config.yaml
hidden_size: 256
num_key_value_heads: 2
norm_place: "pre"
positions: "rope"
rope_fraction: 1.0
attn_scale: 0.125
optimizer: "soap_variant"
schedule: "wsd"
decay_shape: "linear"
dataset: "wikipedia_en"
Each number is 128 + 32 x the weight over its row's rms, rounded and kept within 0 to 255. Layers, rows and columns count from 0. Numbers have three digits each. The size before them is the row's rms in percent of the matrix's.

# layer 7 attention query, 256x256, rms 0.114, rows 100-255, columns 64-127
104:120113153098169127120141198062139132106125094130079092113183130079148128129108087153145127087092122166110129166105173144037104142159115159142137141158152127089128065115166108158157143116077105
106:080209113084110148127099156117131083119098130120104160128128173114124127141143146111167178087123126151114091115083134062172147156201099083182124119133075126102169117078168130138090148134099075
088:112110168168169125131117105077126114157103157117133125130124103164120176137114179123142157149054097103147172121104144141104124130117108160172173129175126150165095090078113092102161134122122079
104:111115108121175114079202145113141130064172119069116137149181111176188133051156169125119113073123133180187181103178135126121130111133137165191121116147167135133123129089145113190145142146163136
102:165160128113152146117121136156067128140125162105087130093132149087152118142062129094151139090108067148111123164087119099150128109153196136118082178123096175119025127128138175148155123090122144
106:139144141104134149150148128136148116203094147125100114160194124156137130143128150143130155127069097097115121133151166107102166165074083147101170125162146127104121124125108155102103163116117121
095:090133150111143194180098180137130127120143077197122133114132149069125145097159102127148110143166135164135062119135156109110105168148112101129107075109110091114118077151157137126176160060157213
106:068127122138083134166197140135134160120155111107214146143125146146153129153105159145131159101107173110163105103091141142181154095127169103116182076152193131084094098062143140100003141143178110
096:156131139198137100123092127104110120114102138169133102110097145111105109155172064108150131170129156172187124159182134073144094162073148160118137139119141079122154080162213114166123154124163124
106:126137110140186171090161086117169143162126155132110091075097110100109144185080109149151108074130178145070100142097166153150155148117159086171090157118101074129093109108170159153164124117086153
099:077172152093118142113098137123094098137145098139076163080179172154137142116023130108133150129174151145097150149126089093131191117167151133126170140151100084095142120135065178159108158155161090
105:111141118142097217190114158125083132063163078178125144133125138131109136146150123135109117102144104131129091148145177144093126091140147075141102182124103194128133126169073158134143166118112163
103:109182085173146158080139090036110155100124093157174109152163151193153166139152138112189099136114141087176097153165156100131154140124140103171154089150169143143136206073078193137111132183117066
113:103190126126087138101139148120068136157175081119153083106104133140103132144201166125146081151083133209108102052095101124130164153089121109145151129172159163099089157145112184134126122126112103
106:168105121131173113134036095088143160079088135141137148140162160093106095129132135097109094119162121123132096092186154108129147085106188134196150155133060102028174132087130161067168151121139095
095:108119147159095134143123174134164167119108164174146146108131103153208079142127099155087211183128107126152137124167156111113143147161165108138160140123108151116100253171125113122137188113177087
095:153086142150136127123127128066107090094100129107130125075141133163135114124170134142164111128121119158158115110132120139105136142131160159130148147059207112149115127166058068094143066113136163
089:165121135120154143156093088146155117119165159136160160121146125082157175148082101117095142067134142146114125141127115143076103152156087147116073094085096132139109147189122153126201110141207115
100:127037107119183117151128106131129158168104122066147078108075095107121097141153109153132070113187160146149170126102118078142124144107126106148096114105192086078105145140120166152108166083140114
100:102126144138097151087085122158084184128145131096125171123117151145171138098120134115141123122131135150134158199141107101116145105079112157115071101133195051131104089151146176155106175094132198
098:125149123101130154175205188132110081118105135132136154162169138116147164117119122182141119129089136106115121091140126122123094163110130144117185150157143196165105134125203182146099086081128095
106:156155146129105116137110085151153127162141125103101098116107080137150125125078155166098085161129088112095161166077105154137152078117104193139108113121064107161153107115112161131176089081133061
103:126169154133116163097140143098098147183108079124137142146111118093101102122140160101060115152121157129166093061125139091102120166199130127097170125156120166112181190158132097167204092129116106
109:093152138103127168130121116144177136109180135158117117148101098090124133151125124119089128123150092069130120095063111125142130139128148088116145123047154052098114205105138083120144153124163160
091:139123176099140127088074169129132138135116110121143167139138162165154091148129062074117114174123121155130112131151123086080139195102163134120155140100088178127123130086226112126126097117154061
101:145184120089157184160163152104175127138125152161099162096114127174087186102185151161158085094138165119095178147155097092143131162161166117122132108173189089126105131117122117140124151103148182
094:179165084156148106147164156183123148131116107147113086136122118108200168116163131154121123102148116106148113087181132119115175199117142129092081174158181164172098152110154088083150095134107116
103:091116107144086090164060176130158083145123100132173163169139119124090129107139127153197129146161119112116108138121142166142115113217123145114213136201155129133168132170144126106112184190128106
058:124144140041090185110099163123119115162087079109179121109139080186129111122095189105182138140063160192161103148077182177125185125087174151169113166171162143105087115151101133159046166099142188
146:143139104176184121191103156165072118155131103151099186168151159157097141197150154172114126125127111107146152144170089191102092122107108188126052101041100136082135100160099058120115148157160189
090:137117088146159101175138061091148129149102050115116133122152085134125094112139122175180198177155119128067170113162059201166157107104105146208098117049132135110120115169127092147129111103186063
071:132104154137124157125091179127113074118120143102162155096140099104105142207121144105106191102142156125168102134124120131098128194096105155095102102168183166104154098089171131128132142100125196
074:144089085142149114141124106083061127128169088118143139104140093157106083181123118121099179144137110114069143160174123143120155132109134168164100124111107143118128193125097153118163093171118081
081:104084085175099164180155126187084151097077100109172167149151098099143122157130147159118181146151121132155133102182142169130108111125109149109096153154163167177145102153168121064183121183121106
073:133146127180133090107137138152123097081125141198165115103109087181178141116084136132083144129143100026205106103148116169149112119128170170100113162126129117105141083078087124109028080124182120
083:102119127057141143155185143121130203113127101108123100158200126127174107167073104128063132133190104096140121099093185120119122094163136163173106199144122118146141123081147173131168119188117063
075:137096140069144122137152129179115048066110139126163156117118133172112108166115172094105089066104163180147133169109122107137171122172138110048174129146122163153191171155124147129142079052080126
077:135153219163106134123112099138116107119169089173128122101109150113108123153115169136139112131115119121153115188139174092072117147107182112107123123091066186079178183084094103061125126079119122
081:137189110146092100142156135123242111131153150161134178132112124171112178119146128106102127098151128104094119101078143068163122118095149072103068114132153099103181166103104127113095150152087151
085:075121158151150111134120146145103118122099183124102147147174177118115089163193163146103132115099109080157128061096112127130186124065102103145101118131124124118145115130129155170142130121104119
078:165180121106148054142128136143075129137096105080107125122139139187137074106126145134120112104135187133081146147106104083143184127135155136068160174153118145164111088153112125140141137194123153
086:095139120104136151114185181118099100120101178107175129116136142114106129107148150093077135146143112162128102138207109092103109176163086143114128168196167130159080137156167165105144154112090173
087:155200190151167077168115167167110051095070173092168133133126119105088135120159079120137173144133105137131098172111123135133163161128078121068127124133128127152094118141057111169114171100141101
093:076108128125087113140159074134091097193111169142183153097164099045136133133122142126199175170095097124179084084139141157093061124136139159108133081164094188109139151136171106134111156112115135
082:091174142120129136089128112105101132122157176115131160096143132161130157119126055176058090141172137108110147081144097118087078116130094150118136162072167105137092094099127121156130057113137113
077:078124072127079140133076236102130119108116128136146097157166108080152163102143065136116153127140088105137161123084181135166082041127168112155120144167125123092096058125190110159083113103151150
081:088122137100053133072083161206087178157179149133180133177139146174123091182103091120165121128112134159139129155170161071124115135100149079141150155123117155058128139139102193078132129127123122
087:193089147084093063103139082132101170156081088106114166136138163145153090024128111155098137144169062130128116137147090135153116143087150150118119095135113202165131211116134143149105146187121086
090:159105130094060082122174108144084151166138117129097089143144159161123158166120155083173144107146077125112141151192141103132136129100153120189137127180146182117114182102094154105130158192134108
073:123108171120152114129068075129108119125186146113164141083063133096167123074125095130138171140113101152103094130072134134105052128129092178127119082080112105129171170150140180111175151116135100
081:181099084125148139140106143063165146085120008140106115155132150067142101152072117149114141126097125087171157101113158120128212100149143170164067185141108067160187101138146135107095117149133122
086:106124133129126064140086077109115112133129153096165130092148181169137169145185168116159097112198105186124140174092101115095183134125154148157096068139140117147110136131117099105151071155146106
075:130147119179090145139207097106148193127133172118132165119117170123100121115118127175067173144124118096127107138185113080156105110100136074093141165093091132085136148098139105160116102117096129
083:166085104147199130113168092090169146134105131159172163102135155126124089117141178141176100090104119132091122141131099148146127021080146163147104108097128118068136076103109098167111144128104066
085:109129134132173116098101118148159153086135091139164138113083127132135105130133129157080156096208105096123067102178111167106106166086112133104089086195157133184136183062081068095187123141113027
080:188095182165135148127113141151159067150120139109164123148130153111178182157119158147167086055089128151149176100149140098065087124139126112118134099069131086081080118198116128094129105181129092
086:052057147131122161114064106207099151090113069153096133127127137127088154127137170103096071082163141090099139150201088142147112098121144131118158122120121164109143108165145195144074129158136127
086:143132118105093142157097109197121141167191173100084171106138105144068107118163146092062148060105172168156128100141103127123162139129106090126154138207137122131083130137167123082096131139140115
085:120204119130117139088126161116104142098113158100137082139127155090151084072102148131113094114143122084134083163094126171140140100139108142081107121107138077096135070074203126180084098151063112
088:094153139073085124162124184112174114094163116089097193094135143142178099134177084136071152084122164148167188142137129136161138096097111141135109100095131138142079101106163104118169078102148079
088:195097175080120083149143096105126145116170127122100119090100162052183151164172151078135087110202122147157110136147146124142071090102088127142119135113083165159100157061139068136138157074085143
085:178120143152121139107101103160198123175092101132129135150122121160119172094159208160137141080120142095101136111143148139076125126136132134143185114099098089124191100107152161125150160129148109
092:144109130123083047101117150108174135110106140088081117175106135110153158081160116121118151178146147114126122112084193118098160164194086157164142120139117137112126057140150167131083119138152171
077:055094168165135149097166098040130201112072152098120116109143145157144047098143123121071116105125156096146128128132062138135170096127161139111143112100104165184167175146094145156166068147125165
083:102157145074117086173157168122110113080128144081054102122156144085111252121161119121113066166180105122133229126129187135108160107135125144150116161080179107195037128161175158120112121079127119
093:102145150105156109147039117141065141171111160149102153128111148035126113127148121149103103128099149133110102165097112185128149087137148084146107146163153143139218142143096187178110080127099067
085:084157143139136137128140099091162168085098168134163067107129149115148124102139184113062123111131168084143101089129131151133104112126146129156133196138160100172209135025162131184186059109107117
093:081109160127114086121137173125136125123116098130120081147121147078176177124146129128192195150095180084123129133126150109121111128178175168230128137137152074152127070184144125134100099059196125
105:168101099190095083107136134142170107113141124108175134137111141153126138170069164136078071163079102122110111146093137110140138106141131170131067176114125125115134142116097143130120069185162132
097:127179160108122036115119162159139144058129120118102189133139150100109173094135169115102090120188131142144136161117127125117061134164119168135109130109099135122184140141160065106091127063162163
087:115130101098111078116062144058155077146109179100088140110153114115114126110078166079181116134110111112166159101074129097145114076103077154142149122152163099154114146093121184120104170125174087
081:142152065147133112168142117120054087148102138158144142115116098077094180129132103128132105160099050158154080122085155187166116161113139132170135155141165152191158022115101179119102095088131107
100:082126122131185079179185137128112106147119148112102135113139154144123103118183154106134105172124126169094082097159099168127166107067050108129072142127133117039183145153106137097114113071131043
089:158109158165130208156140117076123110122094106101113128189139171115109137168143090151143141094097124169141123129149165125137136115147139105128105048109175129065162211130059094152087129162109090
086:166098142134118126128124146113136201165066100118159111093148104116181196169082129164126102137153081136113102156104105165132153113087166143111144137131131125184114141102124125180137130097115101
102:143156128140097178137154166143166111133118149135144117081158115093136157099064136123108127122117131156199078110108141076154149098133103151131150167145203094120117118117164091098127112105160097
092:153122097151136086122111221093121066085171160153115083055143054097174143102076096156142117116124121172111090055151155113142123116158108111094090151167154138140109125099168156130077123184136075
088:141160118074143128112089050218170162038136111099157151130144147156114139136129145099098108133144153155128136180173092161098122193116116137121152159113186152140067120090109103153169132117153114
089:095133077136149112196175132168186101107114176161152151129174123077121102136089112122134140115129145176099120150074112114118112093110123091108136157134092147149144134204126117134114156076104105
087:158118114212104171114118145125131113108087122108119156108114142132113105061148163163101159175114174177154134103161142185136103159119116121110119123157153124144083105112136120133177129141217157
094:165133105130149105153142096093177096144178181136167088130135152098135150092151138143111092124132161173139085109086139125165106178194127116106201143131092086123082227127140101122152111088107146
088:141143100127145163171128102153200148125115144121136116083105086087089146169064136213187121100164180120090106123098147140120182103045115160111146094075130062207147144077099104168167134141152175
089:146151131148117114068128143160171097128189178161116100131138143158149162113097095102161070092110181115194127111105146162163126135130128088091084147173112137075150098138149172170132172121191168
092:055167154097163163160136194140107173172133145133154122152195186113099132122135093123210164145133084127172161108179158123127107190143129146097128152116113118112134112131177134158148127121112133
098:100184129107102065143093103109147158105153172097153139157168109075124141104223175137164129139120198164103132097070102170173119150102131099110154140129117134099173146097158170151141140075107119
087:131099159145120149136167144122103144146117120127152098148115139151139108090107126099104144127163126107130123122105133119118103140159100077074172131085144104051082152121157144072093149144152126
094:126089146090157185109182111137124104119156064145107118115120126139117080162143170126130130083147109182119129166159126197100094170089162189120075118103139173091146132072173176191138190151181138
092:186136093118120144070103080085157148157103092137074108135142175125150100108083118136154126116138114190111111096126140197094148177141093081128041077141097127112126107117152165117195114066101177
093:147205148046107131060167116108149191132126109111117123185113134146128164100140154137227105176122152153135091144168143133124134136133102102206059117030078146150147096159115132158131120104106149
088:080109094114103199093181186099142159110137144120133116161080070096114114150158141124134187125101151153121061083097126152173230138125131187191179102135202093091175097113134112120103097123124139
087:135123052112105128154184134129186101159172141198081093169133090101098154131111106110150118089147149121124177170140118141106138165116155117177131144126134143123159169132100135138124088108128167
083:065092110125162123148141058086116128124156140102137163084106092088142144152131138149103150152152107088119122129127165143139109121129114152088162154172147195168105163117161137080125121160122150
074:094152154078091157132124156116153173209141096121168155162189141147093116104058126159160120030070160207052121144094196109136105055147125130165106110098107155077197163117099146147115180145083092
079:133144122155136123186120155182079072049142138128101132090058201131127111163091156142067132222131113126145099100153142117112111142139101163094068130140070138111086102087124157120142093103176157
109:159130108158129078078073102162141074094106123100132167089065087104160098128172158142155112192158082087167190093187069195126110154084147140083148146103114113145130142124148093082157079110122159
094:163109101116178137094085139079149157149105141130126125187173123124138087111141063103142087044104129090098129133111142110116122173106106076152114156119165104107107083128146132104111210185105090
098:158159164174154083105029071099094102075142133130106091075127079129098103102147121120152093154116134157146096131110110117170147173081113101090137183109130105157105118149136153099130075166142148
096:140153186149120098155109202083137106109120104177093136139131106091116134148152121123062125132150133145162080138150104115120134107054154150081112168079113050188097070079131129127110141125188112
088:120095156143116094145242180075121134100099190188085142163114131135156130139147087097092162069195126090107113116126193125141095149157207123187202105127151180124084148114163124149131092105149105
100:116137156086133121114184147090109213190113059156153067165094055128142117086112138130135112077127151166161094121088145141127173099160161126113151086136081122176121106150145074184098117125103049
109:095100139102089194093068064113153102115097100130131149101188135150070059086146152115178138114121157132085084143128100089142147103125154101120129156095155132128161150131132128103119122154115184
096:122147113120146122149108153094119100072126143098129095107099101119136086106134109114177131172135113119140128110104126115148098178107131081087139145064088132097089138103121145080098105130196094
104:155149181131156091064141125106147144126168128169105120133132169084090112133130142153080143149067160166106187127141130103183186131124118101155146144108100149132075144118110039161085090124111092
101:110140123168102145171113108123074161117080171094089148126175130130150130113108131109105184181114060131131130105185137099131092173130138122092144168038107120147137137076118148176145074130166121
099:069130130119194124128163063142096087089091163107108154180106125136096136156179147119181089176167098112091128130161136179158125192101151138134083147090099157098097128141074166158126111107145125
102:199159101122138117171141236099082144088095093084109147140117124072144114101137092076102151142184111122166097119174119119156123144153157153113058108159104177171080170148155142068158076117133166
104:221174146113115148085159144159188172143110174130162124161102132109072136124130115099110113104149118123150090148100160142145139148100091071117104148155089153071105133113091140136151106150080142
104:094127140138168106144137102128152143159074140092088136141114162108173103193111154121096082151139176156102137084146107138117134116120155097106124102123111094163178117229105105113099109128062081
100:158155153151118096147137096193110111184125140151101115109159122108079130157183143093135167216160112093146124095146108128113124132162135168170047169034180179134068188126094135091198133084155116
102:124060171077052144157157184106083162152128156176081155073140170139150103094125106142139103140152164135129146155044120140150127105209129174143129122168145152099111172049174146100099089139164144
108:058139150096153136094104101175124122107163087123091135158098136204149087096143097125162086147134169175071144120123134151062105149125122128138098075162081091115162095092145144150099091169106108
095:160139135145101085145191055111119078114112155107167193104075105166080149146159054125086094169152102162124180156141097151122082070162145104117098114154106066189163153072162175033149046100127142
098:151154142148154106190114118104143159106098151116141146116183128116130082056110150125126090124136110117093115132066138156118100144114155151130135119143133133129152000092088086166128149153118209
108:121135128147172165158099137152151125160124123146126181152142092145125104097104142142077148118149127140167165193158133139114072153142144129065136135120122187122140137109128096144126117201130071
105:134086117099096115123069176093115202152185144183085132100122133115085121063172132142145154120131152106129147100108148131128142103150118093124125101102112120111205193125174098114071115123167095
099:121081171133128140077093108093119141122171128145189107105104123118118110120146175144119138151079065088156160089181141123186198158133112105112139142111105131141115194156132114122160141159089085
099:077119171173170152127123095093119168102112147119123164074107207197130109096139166181047109108103163138083130207172058106209176074090161095169100136171189125106147093125068149102160126107097095
090:177155139112079140170153089104136100114136142162147164082129126161116121121129175151160109118111110143131150155136124147104140136138159138134099162195133148135130149130105096134160121107164177
099:067132119124143099080218049154118107134153111119135137110171181166118114120123052139098041155204134143149096141104095163105083178110183060144164124138103100196077213205084096122066139149100149
100:125113125147160127054161105132166099164075136135109068100103113163087102118161091098108140140164082129090168092086088161136114117104104167146193103167162124105162098129135123127125105179155225
098:204121122093106078151132101175115125139127105129118170104138114163086079159120125101129064116125120098063170148140116125148143158131132161112118133115040135147190103071122187124201059181155173
103:159115129104167153155102123051142121133106145124094158134099149075164137108075084104136147136044150161135112111081141139101111144137124114075110120123147129185091139142131082097115145123096140
098:044138143068113120074091103124148096169162162114182102164099110140110069128107053096145108094158110137119150157140166124122165146153175088086184092109099128128142076137107151111133052120085070
112:063114136106160129070132079115177141192139076092114156179091093109107137086087189147178137110158155139082139112087066135120108148158164088149102119155111143102189038175121196115160099134125114
106:151060158152110187197079126181084132138103133168114085125165186151135162175110131130156110136190111123164138145072164092130080129112098174138121144131175192157132073131152147111081108151126128
102:143122096083125092085117094095087154126159093125135106180131139145131121164156138149157140072150084115146134114161122080132124071071131163181139156125095190149105177183137105089140121214140092
102:125143132180103074133135140145071159114104137110077129137124199157228040168129156109091098124120066163136134086132176149138106111148172153168116150140136151095166114084137085128111112144103135
096:129129100124152106131151156155083129169107180143087149092079144120127110148158087177149115153088128117155116106088137132120084163154173140110114134191137071152151023095082182128121150122133179
107:109044128117078073231140120133158144125142126091120114179095142089125099155122104130107111151092157097130127153123108180144102134116130165109214097161172095158138109155107144180189142138116185
099:133134140134167144123152056146129134090092105168128080076173118117082100131095155121135154129133151132123145157205096114160131135100098114206114118109148113170124080176141160139087116102153205
100:125140174112107127131143154096067113192117171143100079204155137147124108092111131092122151182112158145158129162136149078066148193120113082112205190124125207093141094126130158146106155121135160
095:092104121101140130099145103078147169203120158161114106121156177076156115029149109099109110104131102100140179116064124129120123146116131105149091086113091158140123151095140120117128093089155080
102:130112122150149109142142074192116175116103140098161148126127139066150112133138054108142091113119117105129144170119092143077160076155117135132133168123083165174170219138100124165115121134145178
098:117148111089137090165074135127108193083143127116111094125111149093103118092106132120115083149103103223135060171149120111154085125116155103175125168168112106118174040145106178132162151086136155
104:123158119149154154119139125090163124180239098074054117136152123128108118142166115156137120147136145083127214117154157049176157110061148129174117128146153127109105150133107088133133112152097107
108:144100152103073149131168141094134113112113101152103099186121153169094148134174105159079160080073109118153051116173125097157128155105135111183130171081151147162147087176119083142094179111142171
105:133181124130152098128030097088143127132124165098165189191072134132084173087121045130054128150142120182095116177161140058100129188127101087151181157106125113101152119186140197087119132121113055
105:141136134095098145132109110066137090110138095136140085107094130153142199106187179075152125137120073085077147117096146113151086184153167077135084123131169149154189131168093150149100136124115068
097:077112091113105143094147119155105101127159101085061112139066166135057084091103125117147133105142197096172158209064164102125082122172143084135120131124102110101131171134084099138122136176094121
110:112168085132170149156148151164102165106058194140075125101100104133125085140103040103096113123131139122176117124094138163099150100135110138100145117067159140117121157096099151133115144122149193
106:147117171118125025089186159140130155122187116099097135107170179131091102128078123142152091142112112090125148128048166175110152123151135137134131121139132111140141145117140089087120166130110080
107:155103150127225069093157103149113160165106168112115161128145214094129118115129120111098081062137153165139109103161138144085110121181176166178117141137131123077095110137156156123120150165155089
106:160127101070133088169112130149143110121107163143138073182115173133099178110147153162131132142153162162161099195114146099100175140151142103178165160085202141149158157101110104128242071171145114
106:177169129124150198136102106091183167082151132115139091199197120090069135148174091156104167114082084161095103111155143134157130069185151144114123164110056136144145168043185119150089150155109140
100:148104117127155173141130096079122163108155157089132136145138081140115087118119125134113146099070158213144194124109117132088101122125138131149133118113143091106110183053136128169150138101122159
100:127107110118103150143127143163119144127067161135113137134119235080101152157180124120136146128158151135069081182171084128184130174118163137114182102099134128114189168129135131146082122147141122
106:143173187117082195168129129083069096171097093112101134109155132128073173173140146134084120104095145134116119140166110136106124150115104127210177136083156209176095133093173115115113091070131071
104:130094168184164155085167136127189100131126103084133121148159081177125155111146155138160146152120110145121105082123181073137148173166123091114136122102100170073111169110136084158133161129155042
100:158098136092075155122124161115087236080161133126161130099116142103170126107081147098141126106094197094136125178115161068073110133203128146124131155123098132120085127146147198144128150221147138
106:183104112167115154134181164152151072165164150175144088153120078095097088131130086149150101097134110172122123124161070113111131105087156102149143165159152156124178172100190087069107112089155164
097:170091156165126105106099114084114127108101069132158124103076158100120120067095080143159121126137119136117154125173103154141129100123121149200096134121134127161127238125139133064081125170134200
106:130129159128114031117113144111128086106111120116150147119133104120154144055103110088059140161085078163187124145122123133120130129154102086070142130123147077115136137085091138113096165169143108
105:163128188142124083124210157133124155162151147094105154145121142127135092146124140156174109136186145189101114132153103115121181157135150097102112119076087100100108083124090083085115133182131168
105:173184155164127088119064092122100111133150138123111102124133103081135102060093131102140119105128090116089114134189177128126084117101168086130067091092115098070089169122101143160160152156081160
110:129100181081124084115107155140147101094122081122095105154088132148095164125110144120066103122127070158151152145115166138131100111154156089146147152145090121134072093135085131085128152112118133
106:088159123122121130102157093125150136080097129099110111117169101165095157152118133107107206171114115100077138100131144186156177096126123112188126150129079149139135133139081104173091090084177093